Weights of a small transformer language model.
Size: 16 layers, width 256, 2 heads of 128, MLP 512 GELU, vocabulary 32768, 16.8M parameters.
Each number is 500 + 25 x the weight over its row's rms, rounded and kept within 0 to 999. Layers, rows and columns count from 0. Numbers have three digits each. The size before them is the row's rms in percent of the matrix's.

# k: layer 4 attention key, 256x256, rms 0.0405, rows 107-127, columns 128-255
# q: layer 4 attention query, 256x256, rms 0.0415, rows 108-127, columns 128-255
# v: layer 4 attention value, 256x256, rms 0.03, rows 0-31, columns 128-255
# o: layer 4 attention output (transposed), 256x256, rms 0.0583, rows 0-31, columns 128-255
k107 079:523468523531534468477467500461491460477479502486463556530479526489498512475491515468513487502510497526530466487533478536461490548535472507500536479482493499492517472458504522486505515511455491474489494506534510507528502487500469495473478479494436476524468470475479528534483477519518514475520516476478493536532500504483463502496500519536494551520454500509512513479474474522506463539460
q108 075:504448489499512487477513525526537510523534504491515443491452471525500479496480515516488500522495547551499504520524502540515524515514483469499514490540496542477480517497484495515455485467467468512483471477479503538493472461522530486471476550472507531485509514467482496494513479546496478502522482462490496467525528509516442516474500524514538473492492495533500504512488513503438489480475
k108 075:501517503523532515534532516554458509494516492523485500472505536505476499535539458548487466489504476493509491496463485510500506493508493491461475500498486475522496472505517493539491468513437515457493488540475488488496472526552519454536532574531463529479530501505481474486528492467472484547518512488542510505536507499523452500448498522549547537505490505459502499515509530552486460513446
q109 077:497544507490544506495516552527521480524507476473523515464506548498531485499494507496475450470466456471480446518501535495553530533512482516514489537485518520494490484476498488518482510501496452474470503482474520518503501495486501498512465570482491512477486513509502536449485491488517493479471466522491497529511513503477462506500527522540470494529514511523505464508477509480507509519466
k109 078:527510501488492496468501520535460474469528524521525480526478470555478498505475498510491518466492524492538549482474531531490491484535504472542456501509523504466516497451507548557460476454489478519459464496496532485502487478500520485544462499469493475528547479528511476483491509492531516517548490511504503501508527490499477492482567535510464502501496491503482504471511489539500511458498
q110 078:499514466523537479493459519560479504506504491445512500476481457439507504531494530471518461515518486497479511523483500505502520483474517487527520478493470534463499494469532522511498496507491506491509489445479493501499508530500472480505507478447466461493505491485470535574500417512481479479497466512494521498545492479529482479496521543491494499502489564507530513496482496483510530492489
k110 072:458485501530492501513517529497562523486520523526508500518519494469514516531530505497470506498469532555483511507509485517501523491499502507566471524535486490516456505496504511520509489479494490507475468506507495563511487514496489493479455519464494487470508495483439495495472433532526525503488475516517514521556476503491452457472496494496506514485527441462509480511527523468454495490487
q111 074:517557500508474477493508484492487488479495497549452454484503479538504493494524449456530518474505493502499525440453493505546466465518501526535518501477510508532570460488510504495510501502459522479514531487558492485491519499482466543506507486507547500486522529548504512519508509459498534544498485460508509487507487492480519530482506443513495444498495492483521533511516439535487503495482
k111 071:485471477501467459521492467470491519517462514491492522470551520503483487540479535516506520478452453507473517488501504494523483504472525479484492484495511505499484494482515502505528549496539482475483485541490526442471523486525563509503504513469517511489502492533549516492517506482526480496481488488467497482503474500484529498521448506522499510487483522502506558498482522525538512516540
q112 073:514522478517517477542474500492528466510536525530516490535476499496526540501526536467542510525528522508462467478479514468434499538493519495538467493530519519499526516508480465534512524448442447519472519507507523535491492507465505517519496565475478517534550523529474491492491497495500502506492471495506472542490563463489449497478494478533477475459496461515489469503498511489523468457502
k112 073:498526542495514497500515461504488521485515471491500499506471488520500434462482516515495469477446466514540467441462474541536520535518507499486513565503522499447506477478566527515495494543496473508536510473477538541479506569494468506497523493496481511471492477523546488467510493498530501528493531485527468510497532497494523514489499492478494515543497493513482479472489507511507467491510
q113 067:479524488514515528476475477538517463491514533515495514529508477532505452480523467512512481496494475505496513488540549500519489489484466499523499502478485519479557534492501495515488509473483488466510485502528507498533496480529506509549536501516470489487478533527498534517473519520499502492495514508539508498504536488501457535457502525483481527520513523464496498495523504501497511477504
k113 066:488494508477501516506499529537502470513543465480542510481479493488533482529517492483458513468505498552533491459492495551515471521510502470507495514495483499506446490495434504507532512486475460511507517497475505504494499516498493524500447481479472517517499491470525497468519470497520541521467506485448497527518488527467494486518480488508504500469490526483496508506487490496504483507509
q114 072:531473489507534469544536500486499518511478482512484501518485533540439501449527498453483500496503563504519493498519503443496495508550483529507522492518508483538469507521514461505485516474492495518446482479515502496477482520509507444515423487454510439509524481513498483522482489501492445484497523495490492489500524468501480468508502525464514517509501500521474495522498519517447498450505
k114 074:510541500500446479515533490470510458479506477480476481497494523526509513528525512517469489499526530517514504461532515502470492540511473519463504459462518492551504509477486493532502489493553520573509529465527483492502514499492527459528508539517519509501522458475499480479507499478487484543499515490536523440497550484557517487470496516432503530481483475523504502524446487520542496499463
q115 076:505529531494495507478484521486511523486472479513478530520484500489516516516469506478530501466452497495473480526496528451575523507491483470466506503485509555520543524461536496521482514504502505516503473489529504489473513528538462530518430539493503488486483473534493518529494531487499475496551465515515530487506457485481487472486521486519471476500526433520457531488496510521488507477535
k115 078:483517531477489467517477486540480471496544490507538515533515487508541469486500508485459484485479513447477524464492511503535516488512542523494495519491535510475499548490504489541499462445539509496530525569516511498501496489479518528516520480497524565526516451522472490508519519472518523500542481521491488510483475513508546462496506534505507483479464473538467522524538472502509501511455
q116 079:509491514475512506511500475500509489510531474497513563483481503508531520474475525496486516488477501489511529484517533490509496497515524494464493447417466541476479476524487478509453477482502500478499487485498492490473513513511465515502479489547535488479500472496508519483499498491542459513501498539485464484517544499503464509571526551507505536489507474524534511524476508545506497482478
k116 077:500478521453487479505510507493528466508497491490494519497510509521495530496479491487486504459476528522506502540515539502484495527485516508518453477490492493503516505495515479552527543491500497544466481508516518487484496482504510513494508504530481517526458472546500502494517471513495524501499489465510505529476491477465497502507519494465504491447494505501472515552495496491486465455492
q117 079:520493433491487507501478491481474521482515469461470501504526484505493476506503485463526494532524473501527553535538531465523492521492482494516492443449478504490475532495460488514500522506534511490443474546508482527458558519531507491516486473494510476482480562510518476529531482467503487498473512462485495519515492459526502503465536515516549449478471496501534502508497484525467520498518
k117 080:487499519461494462482519510485517504477518519488471531474541493506488515471556512533532494524494521494510480514513520490505509524510471520475493486475505533524533499482447496536507510489502511452491462550451462530447531480501451509508478504526494494499534514499515526522491519511467482517479479490510514487501471483472528543512477488506489527489487450532510522492504488515480495474460
q118 086:488509529498503520541491504474491486483476499499509512495514517526492524516511529466482515458507488491511517454518501496499502505522492488478471504462534491525499467545540461501529480499503464504487507511533540488504504500483501535552511511500528464510501484498483456491551552501473479507521522495524480467478480481529537507491540527500496541495478491508487508477456517528494488507519
k118 083:551500542491497530496523505462499481463494507518461535508492511507502491524496505482511476487482458534482523484533483532512478482486497507466506452487502501526502484550558533453510477515507583497478497508531489493492495498529538507486580480519502553484483485503500483509540512494467466524489501501513497511489487441477492520487500438498498520481501470469478456517504476476510536484486
q119 077:489440516477481543468467511480503547530504528525524507466498520476522552453485518542505469517525513526434515503470515523500493476454534470476482535503509508482534522465517511500496502480466488509519467455536467475500524464520510550505531532506470546517502531470488476493494517523505508505527486472500492540535511481473490487436493467452511539525572495520542475508527537471475491507487
k119 081:471500497502521486517466498534497486484523492503510451487469509475509485489478497504501481530509516497457514480446498498494556500506551551522481526519512493482508481564516482491506537533467464451515503470487516488590499529491510519515498507474505509520461509476481524529518464519532490511474512504500459516474468494496508541473500519559517530496518510485507461468498470513490472482498
q120 086:508503493514517498472515542519524487518502514535474497542526496447507473557522491474525469470496525552523493498508474466499510464468508512507507509529510444491491508503507503476500482492498500483538556524552482487526510492527509501499506495503497484455524495498506496514491492525482533483505498533532485466481480510530499449537534491445536503513472523477499504504496520501515535499506
k120 088:513550497524528512497507501528481468528473517486509513532447504427498501541522509483479522496510482505501470533549489471550498492518469496520505516549521517534446517511514511520499485498516514503505467553504515534487485512490545518499460509504485486491456487468459498540457521508523496487484473507507532431536485494525477426531476508512482491462512518491494507511454505482492556509492
q121 083:510501523509516517519497477489490518475463511482502487511536561523515460531536503512514471494544461515485513450485460487496502499461485471485494514489523493467519462483516488519484480495473487468507522505471567481538499540546485483524558505540503538479539530532539488485533500492498479538479516464506495523503505486525483511459505495552509503499511505493490505474568484483487497537503
k121 083:528482496502498541474487491498495527497486500496470547501492527492520458526507514488508481508529491473496444512469459530470468500451525492510487526478501452481500488489491513510501548482516497486555515512474536493479479549474495524529536513519484544533522537504511539508514470514495523517474485509488485505489498506480526524563544508550518524452533496510495526490532494501490471492505
q122 078:469446521505456479475502534495452480542520509479532528466532492454494472531476481495508523526459492499537513490476521503503540462484542487570476518514462520435514533499528527549493476507450536517536510483474484509543499508496505525486478501493516477511449488497447513521508498476496505477471505462545492539497465504485510496480523479477468506503535485499490503513545539502481497522491
k122 078:482495474506458511484502481501455515520524477449517494494512507482522507513458488509518490499487527500521475518496544530512526489484496457558517521507451491474527536504519490503523466519475473516550490495498493513530535472529520452518500494480545481505485488470491486502526477543508501466476452505538513512506493536487501525530521498519484474499506522513499536502522503480445507531499
q123 087:492489458485499499506491501497464509457499492497501527510453558528490521474448523505467511505472487513476442531555540477528526558529508473493520502513524529509550526477472459504542544467547478487464542526544511513469490516491521531477449507461501503503515480499521463474498478467513476487520475466536487486507498495505488485496516546511472443509457501540470482474481470498470539474515
k123 084:493487513475517462497528505480478472501531495473494485501464531530505472457534531518532497523472510463538511532549504505467507522490498476504518496453510490497490492480474504516487543487487499522481481497507518534507518522534490532515473485517482473591506468491500495450547499533488466524504518518527470505464515477523467514466527535471468500469462434504503476473498519425438503493533
q124 073:525562516533511457503530473475493508500473540458471471508536523504512473496491490532520472494495530490531533479514489485481494507500512515481515499461498489489494488528507551516498543475507550480465526532459499473431472501531504525540482517508524468533530525519484509527476535527499502455469502471543460448495486496503475480499505493509473486477518523473494476519478472513464512507471
k124 072:504488496490513499533459448457471514507479470493493521510489510564468496521519526500504518492500518444511523457467489516486517468506492496523508474463540470521467540500534545482511519516504505506529496505491510507486538521548467494463492499533521472502476495502501483489521517480486513523492509470504480493483447521532432488491484546520504539520492483468482535469467513496544507504489
q125 077:483477509528499530448473520555508533497523512492563461499459502471498480510490487532535530528489476531523505525565488508500525493495527434517513503477475500496490477512499443546495519514496527475455472470522489481488497485530516546498410518487511506514461467478492506515476491493531527499473494455494465542492455536498438478517479505493499490518514507529493471500497509488488508483494
k125 079:521530515469509525476498503481513490500530512470517519483467484529532519485459538477520531520534489490499471524447552531503518560511518478470484449531462501508517496483491472510503515447481466516480489523485495484483532515539510533520487506456474466535489530501471510531502495527509480530494505478487525514503513503446444490479492542553482503494500464471514465469523476515512519526513
q126 079:485481482497474479510460497494474544514536500461534477487485475489514511458463528526507494508510524481454523534486533529474534520507519504556497538529483554542561534508485481498496482505471526476451477549482526484521498475533498494504477517529469480505499509479485508483463493496537441462512482495501509546488468495474524507509496521532493467522510489511528474499503437461446503504489
k126 081:500455506486489510527497487518474548472502500501556470497478470510520470482519511540509525512486501506506518519489496512500526480513483489459480510464492546527560502503496480523511494522500476514530507490484510472502505431475501492478518535503436477492525547469438481487523518519473475487568484499470512535453539508491462551450511537526497540475482455487478499481461535547456497493482
q127 075:477511531477481517481503519503466475502500490495521531509440523477476564509490482486511502501507508516465502489465488538426508508477471493551552481518496522509493475505511476493475480455482508478504455526520490467478484490505518494505532529509490502498516508477474468530518482517537515477499475488488515549520474514459471505522498521558485539507511491513497510520527518533513476504489
k127 076:499470548522502520487473549536547486491527479492479516461513478516532507538505529501491500461462464527507524539450484543494514512499494544486484466512453533512499509467546515509518506472472485488470488487490499504560521505480489495506498513506463512550504448504480499530474446497508518491477518502502542525501489485536449500509521550521492513525550502511527449492479540517507462534508
v0 106:546518456501492431507486500478499490491511502549441500486501507497488487502483503507517492501518532505518521536479511501523494500529511512490440549537489530511504499497470544508556521491480498504499505482498496489498554522503478491499460510502531502500548499474461522508533469453476486504513482503518448477520465478511502526473514561501485553449497488498475544531538488462513447520481
o0 109:477522514534520550492489510494508493502439515460553526515503510487508518509500497490470570529503503522471482492508505506498508482492494496527553460500520503528526489518504450528498485487500518516492496498504480495494475475500499496473520492476523458514487486511531442504443503517549539487505545540534547517497484523481468509488479463475521454543508530491514468440459496550532531493504
v1 102:489494459532555487535460487440457539493541505493492458493491475474540463473474457506510488508552540496525548486507471525467491463480496534517459484501494492510497513487520525521498487505531474470478529476517484494476497476521493489476493527528533526503505505517465455550524535514498519529498468509493493479504505493511544489524457479497464491498472530486527544522505502484484487510507
o1 105:487530468479488532465496537532535456511494482484454505513552516490465509547518548492503475501432474492512490501537476477552522539561492469507541523483538515527486514519509481496511489487483513510510475501456533508510516506490495501517515478500497457538520472511518513469518491516458514485506482475512496475513489518503456502531502554498504474485510477491477485477492528519544520531521
v2 105:494461530474518491501463495508483509464537481514483529489452503472511491445509502483486477480485517548523501483518447508525530508521495524489523488501516463519458558531500489475508497539521476521454487461452517521484542469437535510496464491504512508509550515506443475498501484512534477463472515533516532508474492459505489559460460513487540505497500514509474504497503485477478509488494
o2 112:525528447557530510529539522506460466532515523497539467533549505496500516566515456522507519497527506431496504506502550489517475483477507516488484505529496516487539474497524506510534489505483509476542493543514492486509467504539469500483511499493519457515468448508556515452477539473454516535493468456482481500495511546488523453515483509510509494491451492512495496476459506487475468511484
v3 109:516499491487485480484527517485485514531501506534462491503548475474532530465493456524486486505553507503513502518484497525503541498538508507459513506505513545475448474467533513511486488491481496514531480482498512480495476485507514531533473490548504561483515502501485526484528505535533509475480480487491463487509518442496444491518437482498486520489519510532521542513484483494547464485495
o3 109:484505512511477509489502508513491504484501501457525515514454499531512467516495546529533490483518478546512490501523505468439518539496476510500530514517448468513516508478473470510536478462498517477496524511503508533495528512530524462504517516460489479517491521515503449507458466494470533508517526511497527476502488526490474519516538517510487470492509476458500476474490522463453510512545
v4 108:484525521516509499506497487469477551511480487474503529500499467543518467490520492501454535482535499523496507472522488482478499474493503522449518472508514472499456483496492515569514492505539529521497522531554546510533489561535494513440523497474542457531550488512490489477499486517492488523469502496546492517513460501511515518483496493497501470477476479496498509531492497502488473516461
o4 105:475487513459520511502444523505539471477518509538504473472491482478504513530491513513558486446497481497508483515495489515517527498507507471538488536465516512520511557518483465502527464482487463513492471523474462485482496496474526465489487512481506517492480456464498474497530504521487484493491500516513489466502493552510468477533503479483485532497516511460510502527520509524481510461508
v5 117:530524464490540510478529488537514459526502523469532508498488501493498498506537458511565463484502462517512496519481471523456497525510477528504458538514503524501457531536483481520555537511500520521512483503475495519496507518488505516491495501525479497467466494509510512521541506510497513487519527517499515473461512504499501525460491480510513550496442486498510508473490504521493478503494
o5 115:514509507532491472546482478505502557508502492524483509504494497510494532521505511476507531527477538443497487504513513495516473456484512476497509479499527483537530469499521525509478460453487500489511496506499529466519464499462502521467489532451521506504493456520494491499506538515506495433514467481525504497527470458489512498525472490481509490508529508495499480493497518454461491509492
v6 113:510475491459511448495455546471484508508496467502509520497531485504483460487512511496472484543527472509484473509532513506490481505476476513521518466513473511528468501508482500533538480546495522490524490520507496465498515503528571481497502502519526494534513488509522505504524498532474488514456529491473514470510565483571538470507474517475525511487541453491454435469483545470495492499485
o6 115:490534494554517520490472455534469482509510530494481490509507497525467538499495469494510486470500502488502512467469519504489532493534522490476470535510499482435496530515502467494467525462487494508485513495468473539489498499508452508490529478525510490500509498527482539491518464485516532494509474496525475520533455542480502519466531459499456472505463529452530561521453525511475530530513
v7 114:505529458502460485514560526538495516456469465526524508554506542523505530471498501498441491516480477509516450483481511485486467514483489467465499503476521514527515484530503475511488482503504452472482478489485475470515527513524475526524502517511486499475505493514525493529497490507506506494528489507521515445530473466487518506503517534506558517462500498482502488525505468512500462522543
o7 124:474472539513514499526465464462456499538482557495487500460488461514528463532490511493523493488504512530474502536481501491488503514503473496536487474528462536478537515508480532502505488488519527480481533472488490569471497547516539518485527514509507519523485538519475498541462508479501519505504494461518469512478502466514485504469493474493482473503518505495487491485517494482500543500491
v8 108:476490465470516487500465518554523524470506504504480479489527459504534474446512494519502494517492510534521496535487516521470519515490487464551497526493465467485507454519492465517492507517476467509483464426527514501502495501482491509529517521504496518492479497551489496543493503505501520495484544533515519465502518521480527432470469502489486564545536499502458485484472506511480480480492
o8 108:476515518516468510489537502478479460491481512520514532517497481526498494531465494486497486480511492524513502496521466469551472522537461508434511482524510505529497529459487527503505477524531565487521517573540506523516493501523541520508503468489484534491504507459513469529480493459452475505495473500518513547514449520534486525500544490512551456485467478521497506520523492499512498492530
v9 113:548486551488559451502482496511497495499487530482518514493546474534482510472534488512607483516506495520494513527519471549493566477505517472468497472470466566463488510482531513491504508503470480474493493496470538464482514470502519468539480531501481508515463513489552504494518485517490497477468469531489527539460488513478472481516476505484506500502482470530522489514506515504490505509495
o9 111:506509493509464544496507511536505496524529492487462503516463532489489525487520515555436497509507531514484471515478511455488510477491510506482502517553528440534488493489477471553484489501498512523505455535505490498517473509505507490502501509494473498510470501495441483462475507484473495492466507486534485464525528524483464532493478466524544523510501502448524465468480518494503481493507
v10 120:478484489535491488522488489475468484481491534518509471497459491534498514491482477486487454469494483533509508474485498477500498478528521526470529519497506494521520499478495526473516462486462500521456536522537510453533539463506495544492507466486508469478510556498527482517511492512500534499482510533490558538494443494472497484543479487516522477488525544544476527530481528500534482487517
o10 123:546544515502517516476532475527528449522534482494501507501516482451481454529535503489487539532528532504490453535487552495490525526477477498491467510501495489536494505474500479497473535494481499473525504525499517540464472537539513451498503525479504495493493488525496487520505493499505464558509502465503466490514522482501452456490503511502515518506513431486526459481479485481471506516488
v11 112:506548508513529507481502521496475495510474557450545497499507508496514503506560480543527552522514472485466509491487479507487507502496494483521452534494478583466485490504504514500529469500509533462549447504488466466504513465460492495495509495475479486498475499497496490505542447536504519526486496488502493501476492492451513536441512479508486510476506492503494538516508483480496530455539
o11 111:541469497494471454534451483512514502472511453530454504485473523513490504488439519503514501482444506482516536503502505495532504462508540491500523450458490463538526499509481490545517525483521464541480506470489537531490521527514558490502518517535458516498489490504500525470506527497465493501516478478541518500536508495562515467516466495490517500525501515518522475487515515530501453526496
v12 108:512458475468523449518506478507476508508475462562496557457508545530474486510462500530516458533461508507507546512517530503512471492481529489507471503488520494517509519532513518457455461466509505500476486473454477469482527514482522486506495487511500523527490502523512498448552532513451493483529498463500466476554497521499531505479526481519482506535469483472455464498533516467497526483482
o12 112:500531508502480524497478511517507504525520519451542492570486444496547522521486514468514505494521484479523497495485457538512523511499494514519511464489491513469534475485480483516575564498520496508543476523529501497478507475491500525479514536525489469518491478520482547492452468449539505522445518505475500514486516498448476535498458537499484542491474514551521527515473487510504450516497
v13 101:462492496485539478492537556503512532496510449511494497479491505489501513526487493475529509506523499511506454460491509500511481511523485508502512495481527507548522522495443533467486536488527529504453488491503518464538485490494524523519468500499504526528531461504502491476511483509491486505517491485531469501488465477527547517528529482536529484487508519533508467505494516507474528533496
o13 097:502508468534476493469441470501476486487490542514462502533511488508528489508478482494515478520513513494527544522519514523464510514475496501523512514545511517490488518518539482497516527498460532510538513482459429523475476495502510461472487475520478514482466543500521500546485543540492529511444507499473543507491488523460456495499507515514455512515509519506485505483471463471511520513505
v14 105:507513486519515520486519468499517502563523522571446478469518485466503498471520506486563539494466501505466542500486515489494545488479507468495514526484490493506495473510519523448477557518475466511510494484501499542511472470496464520479435464432517524489511550512443508500496511480527505510518486527522526499519516474489479488501480511463481522516442475501520502542493470501534533511490
o14 106:536523520475475485511510525492500512468506494495528496564526492521520519513497504524484468460579502491505463510533502475548488484505533485472546511532496459478484485491481501522540490520545555485470466466521516467528487529489536488509529504530482518464490454509526468502488489533500469484480524473484480483492466511528517536524513500525502463460528528501500495495517491481477516481515
v15 118:459530495521484546518519501493535507478478552494523503552509533436472524500514530486491556522463527508526508527521502543472527463529516500516503502515535481495506543510503489484511524524518478495503462503489492487514534477496494516492533486489494529492490470469512509512498502468495543499501532554502492447507492518494500493540489510545448545516513491461481497445541452544473509477480
o15 121:519450493443529439486510500479468532525545510500429506485508500537483491455498506490500466521509500506492528464521496497514487550485510464480493481524497510488522434494475476537523504501457495484543568507494509473505524512499522503504499525495514514542470551503500514505498526501502488522479504490471552507485479500506494507482489465498542462484480533536524534496517546478542494507490
v16 117:524505482516513500537522522528509477488493526518470487498478535497472552518476462494509470524510571479484510549472522497556520502512512508506452496490463532563512535522515542539484508538502488478533496484511507477552492484502560494540493508490484527528517531475472516504530455490424494479489491457528409531495473550481520463478507519504517502482540507581523487485502521512492521494517
o16 120:504490489522475481500490514478496504502447505507508501498544489501517472503542529495472526548510421519505475516495501526449527539507492470489523498471519490461464485507466492488507474502532480528482505482484500506459479485505431503480482514486471487528475450513497500504474513499577526517488496501495551478468563522507495543514466493483480511529460513454479487501505492512534497511487
v17 112:482487557498531525470513446524520527524468505461488472524514475483484480501517473481445499473495512514497471486475493560468527499553498518488521539514499475472515487515521487522489528479529536467485555537494499481500523551485484491488480494535522457491450511510466462521543541499498517536506536511513488513506494483469486483504507487516505515504470505455508537531460509510510457529508
o17 114:487544492524506491538480560522499510474544520500487495516472523492519526537490479499523493539492494512501473509484478475522491517470504505534511511509493497523479498501517481510484468458495516524510492488511532517486508473487509482514509520464466534444527469505529535518465474480447491459536465481490511500502516520512476554533502509498522495497515489545473488518539513482496567482497
v18 106:569491514529535512524499479499505540533514507539458505469506493539510489510506505481497491502472518493510517508542494492515508468505494488548497495547517492514502499510546513476480528542525460534494521466519523521502475475456487486516507500504448492539496490512516526486486482504531544426505482506481512429521494488529480503504557462503535524494479513488523518507497489518469485520492
o18 107:435527519469464503478474512531467509467484513449503488496522498502495515514466480515482501498495511474481459508463539512488465491498503469485490531489493477479487458479472491512500488473475505512466476530461499472490533522570467499484473500500530508546549499497515499531487522485503499544473530508451530519440468500477512476528486510501484465510509500497503471457511509500487511464470
v19 112:492515477465511514493487477491526515495511512488516512512507499492544515515515553468512539525502521522463496502510500503529520458497490512551512479488544423556522525517540494531426531499531492499492507498454515552466493531508502502516448525460549532489513487456468509469488459534524459508470477500481571496497443482517452535507470529512499508514491475504525504479464433523500508535489
o19 111:462548535492485483510539487453470499459517488497499477523516512506478470548518472505488498453531492489520542466518526490498479544482503513492521542467495507479508474515468457457547468523451523516531506453532482447562517489492524479507552470506500470516485491520508507511535502495473515521504542513502439526466471519468533519523507456503503468483478509507476492524524537459513539457527
v20 112:485519512520523465488479492499464514507515463493481499482442532465525528528517526475502534494500478474511514525532531528506501503500506484536506481501523475498480473496452486475491479485467528514492483505519515482527507483529511479547499535482468485496443508499538538482494486473484520485501509504470470487489505535537474472506503498472481534530522497457484478487520524511474536466544
o20 119:521447506500469510495486506496519457520490582543532506523513495509470501467463477524514474539429494500501485486500477491518524470514535485471524535486498477469528504501508488514495550553547486536496549522509538465505474477445497495507487486512486490486536504518492490486520481517530478537495477501513532530484547479442523486484522516535466469487469492521514507511476507477500478497503
v21 114:527495484512535497497488505462533560524484453544476476544532519518484509499521520493486499518507489498523539474522494524498472473527495453497444546513486549550506502533491477503560503478539465497475482475484498471476502486521508472515437491491515527509526509460534535570531508493468465513516512524495518472526485462520482476498498533520471520528532491474513576523511489473550479491494
o21 114:469562528477467500498477481484454470473482546489510530493531478512520503456472499501510522469489492503502497508489514466563497487492516490522521448478486492472478497478503520573494507489471499539504520523475505558521509506480500536504557518521526453525467514574495507472453488526520516498469489514515464486439532513489493514481536439460544451510477487511519458472500513507503496471521
v22 116:531504535469553513529483484484518475533508498486451534495484509524524515465504555488503503498467523578518492497498482512513520475447496508550486497478480516497494516517535517459507528495531505481499533519484502505472499503478486551539462484498487538507531521516506480484490480525526507483546532514506530499489451464543466460494518466533490513504473509488480477486476475567462523505473
o22 115:475522475468476489474518483476522478512513520501507495540510495463502480561480421524529488489510501410505526495481489489508464517517490483465485480498514470504546491479478520494535510492485501538506466511489474444510530502524518442507531505520491525524485494512505539490536551481508519533476481487493479503509504556485534526512516479492491476526532538504484510516522529463517506492513
v23 108:533503522504551523536477442455488536517503515487488503501526530516516527515489504509487508459489513533512508502486505519506533448521481534481485476501517512500496565538513521457481519543494504518536513507541523512522529485493446515525487505478488495470517506498515466493495490540479478488467479501479530498478552539478518528545501537487494459458518523518520481530516529499534509508480
o23 106:483491503484445489502524511533542456501508484515499495494492486491515492482503452484529503509529492521509505555496482425520505552471502465486483488501504476495527495481481478459500517470498463485538439517472495508485489507500513493489499463491497551510519476513495538513505525509463482562494513532503469460519496509467434515528458483472486548489447493504501523459508513532503520463519
v24 105:498501512493466463427485482460543522490534484492501548509471511496540497471510566466500518520528486448489480502526517496475452502510512549482511492518488482559476498496502483511509515494497534481518498492485479491496490505491469486491480513460532460463574528540511476514484510460499496504496482515560518528521521494521487522482495504528549484496522468531512453478498484507477504498523
o24 108:507542469498517567530521481529450462535417500550521470494512474483484486535517464539502475442489496542449542478497498502565494496521530461531523499476470540484505493509516498504507499512511484498499469471510513509512461498501508493499511506506525494482456498475493492503517508502496486528490525514469469462485490494530516492522505474480465515481486534456488514543490462501553488477500
v25 112:443460515489479526462452523518471543507521502496525485509489484461521474488465519525496484457507519533527531497492515506495469494527496520526510473482507511507475492523493545483513459486482488510466498450475459530467510513530544489475495496489474522467529508492475489510510504492515494498482484561517475503494556493493532468520464501484490536512515516505488503533483511486477509475526
o25 114:529462472485502488546505487482486437481498485482483468514526480508435505535543500477490494560489528496536508516518488477511542488534504491492464545498502479524520524506522481485489554508533493500510527524506491472489460519483472517529523486539549483541493501474508466460497499507443510486543502456469529483489478528515482514516549508528489478467463461494499528475521483495504499513509
v26 119:544475474506498527512457484513538509499493457488496489523531469558551459478513525451479494480491515515500518545476520506529490481499521543483498509497514447478558515499509483497554483458480513493461515520485500526525474502526516516515496522461486508472495478518507504523507523493487494481474520517519511478513528506458516522547458526563499466493483491542511496520490506486461503501483
o26 120:466582551475502521523512501455476462515512534506511483507514511446451497504502504518514501498509498480486520495494486477483534515482445490522525523530515528548428478491495505490467466512477504545522487494527519494526530467486493516466490501522505454517503541505483484484476489511518526503529483507461517494487471481553493511419512463474476578493513477490453491490509505497547491489506
v27 113:495504530527488542452500491517520477468496536507509532486487525533511475509526479506516520473473466487467518546497524501446496485470485440510515452486492537532451526542492492532515468518540505522518490494484519550468443524538501503558488552501483487499509521489506501486510541541517505502517468431474492521477460502475489467543502478536518513478481466502525477483495478520465481507497
o27 123:511480484501469486528465510538471504520494484507521482518498476469529547498503489464476479540458511471499501464485484504518527505517492560519471503516511491448522437492524514534480497468513487485511507513508513486486515510465497498464527508456458541502516460501508512500495443489493499495496526546507504459532546488508508528489489477496500523490482518510487501521526493496525518479498
v28 107:506464531505483551505492484546532501469481516484497480498498537496516513509528500497489495526508520490486455511498482499512503548508492502473476531478485443486490535517461460547469474488515503513503500518505475492546497500471501484493537510457460536497498492523494510474467510481504499498481481507458515514514478495478487508524486493476519495498453517493496503459468490515509495527530
o28 116:474478476499534510499527500475490530487493494505505513481494503507476444520469487509506501469491464502513527506496503522479485512491462497498512460475519552497482475468537463469515517478479475477506500483522471505517500472547492534506505485533473475487506555482481526535503465529479482494496510514519507512503517485544537489505498516510523509537501479535502449523506511479464494455493
v29 121:493525489497512497563490514517481504528530538529518461514510528442490541498467488517555482470456533519510531499493489515526495479492529533503510469516548494503539522504497487484496442532486495499490510494489493467465502563519486499479476460451496543504450475530507524473500471512521503495522503468517489507531535501501537510480531482472460503508504499496517524478478469481520457516519
o29 125:508459489467498516487504460474533500509504460468513535519513445492472458498544516488487530551569481537498458503523510510469492520523494464477507518460480495521495489478493497522523537468485513497538488536510519527539531454487501510535509504548514468510522517495503496485510510483502471498511503485464542488481489522489440483521489510506509536534477512505494483490523500523432530489505
v30 111:479555505500484505502483484538487485469506519531499531475532483504539497504464475473541483496503512476511515491471551497476444508497494494506499488497438445510522521500509474485529493468506506484500522481470480486508447486515526528508483478473505487509462541491524495499491490501473510508521527528479535500428512496479502528509499500511480502532550536472557489433515465514514510512486
o30 113:504470493480489463509485491429493513515487486477497529507479523510516513527539516511490473507483531525521475445559458480505548494526509533487527498512531504509493472479505541525478504523489501502506487518492529516490551513482486501521469503481526557474532512523468522505527525493493503482492503490519470478527472466488472447510518522514556488507489482515455510540498511491504496519513
v31 107:505476525507504463515518507523499491507469463462505517477451508472503486523514474540501503543476452487490460532505522491537472500523479491555452501487511485509499530452488541493484486493495519479471497535521470521499514498504473474510465512517482538514534515518481476503473528464540500499528489508525548481463448502517492508506508495506539510481479482524517557540494496517541472512508
o31 107:464526507525500520471514516523505468502525475507472458504523506499525535538526500473509544509468546516498471502499471520494465475524481525487517468497501539498538476555499441470470519480497507520548478443487510487503489481505505474510514504475491449522489479510495522497510481521502505481483514485539465526539543493445524482484445518500470490528529493458485429495491488477522491509532